Weights of a small transformer language model: vocabulary 4096, tied embeddings.
Each number is 500 + 25 x the weight over the matrix's rms, rounded and kept within 0 to 999. Layers, rows and columns count from 0. Numbers have three digits each.

# layer 2 MLP down (transposed), 320x64, rms 0.122, rows 243-257, columns 0-63
519522474461545510506474483495522500476489452532476506486531468522521513505491519518496545587536489516484511514514459500520492536504519504528440492506477476493520509511503482494533489460517506
511541479502481494467481499502495526480497440515565514527557471501519510491536476520509539488475534482504500497496555479530499518492514450485503463506515539472496528515510520480491523525496470
454470453445511483532503497506441483482497481485504504481459538539527521488458504533485485524515531484481441484549484505511500485509445497493497496497473495497524477532565499545488486506513455
484482518485479521482505553481498492473571453477502515508526444539493477491496496502526539547504471459462483517507476523488516482448516467499488430510518510499513481493467467486514503493485522
516536455548523496482504484508474506467543494522519480488493470540499490519484500482486519534512485508487514493487512501518501527523559513528527515509502472503454493507419532505538577530493510
488472501514511493551558463457530528553463523457516594529532483494475441505534464456494459497513472497500504470502493497478517492492537519503494530454521464493498503494481466476470473552519516
553509494572524493516499463510505515501492498481467528514517461495489502470513524521500462511543456517521490498549535517499533495530509493511449496519534484519549469483526531495493490496507511
488544476511509485529457534498503466509503531494525537468529469493494453519430515476484535492496502534470478518529468533525507525489487515488538481528499505508472474511483496535490508498506500
438527492487508544481488520519493522514538534477457467489481479490525518493511523528521546531483490547526530485479502524490489546447520452462480493486494497485550460498506484514490511489469517
480509484466510472417500466505514471504506482488464553519532516505509500492509491511518506460483503520481519467511535455515450513494532531514487561529451508495457526518506507555508517490532503
526474517519517468531476498524534501528454537542518517467496478472463474532494461546525515451450465508489471494500512524486486505502517519529502504556528511504501496525444485492495449519519549
517530502485517537527536504518494491502488488514478476534471560474491533505487495493519481443535530485566495515473497482510472485520485510532492491477495446481491501465536533504509519505534479
521490488479507541498539508508512535483510464494475530517485501475488526544477480508488540511524470473469523527462501532518503482522508520514532494500478459516499526512518481482558530492476510
548519516520543500579486511460487443507455514521452514511466478490493521534519512501494542500500500481505537507484486488507477499557499546526550515515478523482505492547473489556497507535528483
521498450449509525540520496529526495518515531539503441493513483495453508512532491488523488494520497540515516517527525495446519506508500453493526500504506500492507531479470437514454492466527479
# layer 2 MLP gate, 320x64, rms 0.292, rows 244-257, columns 0-63
490487505489529472509503515475504479582504459466445492492534470478507482491505532510523471488486480467513475540529515522478521489481480537493490471533487480544516488501542520499542503545537532
472534474494491491510555438503526484545500500491484544454529516521526499503523519501465496453486498512520556512517511508474488516462528510506488511535523502526481521458519555501509469466522539
517505546488461540493484479471509496491507451522503541491469498478477474487502473447510500544497469524482486519482534482498477520495557519489484514516454474499551490529438467498534519494511517
507506504508495467541495495507502481546480540495490510526493489514503521526511502508489526501469539525450563504514460462473468500522476482531518509477497473510483510495550511441519493476560470
482465548526502509557526516483542555514520479494519442512454497500474501505484548486560505477496483520518505526450457489504491511514515486489532489484464491551500554487519487515463523504496482
507475516486477457533524508489475496518489510495524494519461470520432492496528495471441488471476516455515514494519501528512511529446478477491534473503503522495487518503494513514523502452539533
484468523537487514506511520468481457532443511525506495494484530479495484522483496538479512496480461488496516474493545446465483500496489472522505521461516520496516500480454478452501531490490504
500494519510465480496493492482517477489481519452510484507494541509511515527514529472487489456479508486468506490470519482486512501471490481583472496522473475498494475536483491480481498494535523
476466514511481514501544541479467514521481543505496483499479457503486511473493505532505510499554487512511521495505531507492490458523482507520487536452487471525501556538514519474461506447518520
479465512523498507493495469504503523514485506503458470518465511509483484486497457492510491515510516503533536510483512459511525490548498483490487502494512472509508486525537520506553522517457502
480496508524467489552510504472512468480527505520478508525483518498497506495480503487485483524544572492550496543524508455506540504522472489498511546510427470527448491494454489502514492481495493
468473496468515542514507522491524502494516521545473484476517508553454525495465499507473506494498479464515489494511558515473450517513541544457529478518540521546509512482494470529485494500468505
487512487496541471453471499480520472528508507480522499473494544450508491515499495492494465478508509524518529542501497507472447520494551515504480480519509504500532502514509533468561441547527491
471480505488526516494498493488518480545481501504511449448470515485478496532477484495504529466510470525525556530507536510522498495464480479512525484477495510511490523470495514513447527463475449
# layer 2 MLP up, 320x64, rms 0.303, rows 244-257, columns 0-63
510534542512494535518480531504526501521460483503452533556565483531506511497451517523542496501470519519504483500480535485486505484536473498550511454473483497513523521482537496473538537502500489
483516500503524508504527519534498521586469520507538542499539466520513505521500561500503501480474506529492494503578467512505484531472530476486510484486519478519515516489544515506464467477579502
551496570468498511446477518506491504525506485478475498489467484467504461501473470469504485528470475423488495529508498463463490507521566573499490493480466504491518518499507517474463487481546484
472448529533481517531526472502505538490501497477506537520519531539482501507459504488520533478472532502456519489512538506473451435515503534541500496490492475540473521484533513461464489478515477
490500465504493486500433446571460496478485470451434530492525527447473478483486508454398483503448544496481568516490463528472487519465445496538523495516553481533470470511458485517471475483501515
542519482519510554499481514502519515512488566495492500498496529478489544487492494488487526524455530558456481505514461518516531503541518487492521536495530536481500482537510513489523494497472461
509490512522480492506517486482517479512537469492519467525452506494479446534482501501514511486496518516506518483501487476512460508526538473552545490496468509514476496449456504468467496507532543
460512518500497471549483520452492481486498528487512501501530511527519529512494544498528488523486481517523485447483517459527491504454528531497479531552515489461523505497502510513577538538492528
519486513522501534483485472507514515440474546538482500510499492483486504508522488512471515475510488548522528471523509481479502457486438497538516464482517490516550529518501497445502491523482482
526521525476520501501527513466478476496513507477556528482499503480503519531517519511494474491480454493448492515510490555538522494458493523486522471503513569504503488528477548487470535504542521
506493487502522498505474500553458473562487492477475475523497538499532448532561505495512501518496481512497485487497474497487477518522514511507497449470517488471505487509538540549550504502474482
504508487518514532468471487527478532472519435501526536509475495493522510498487503495480437462512505486454510523501477509481493510495524459547528529502510534490516543510501535497505516476488478
489489497518465520515540573520476512504457547490499468517506465505516493475514503463473512486504464437495500485482490512541523551475492524449540562501475490463503512486497541502523534487454530
501462555518509458508499499451466503507439470497496489477477517498518503494499516492497497557498520466478459482465463498539474527508490524503488499470500481543507454520493488508580474494511535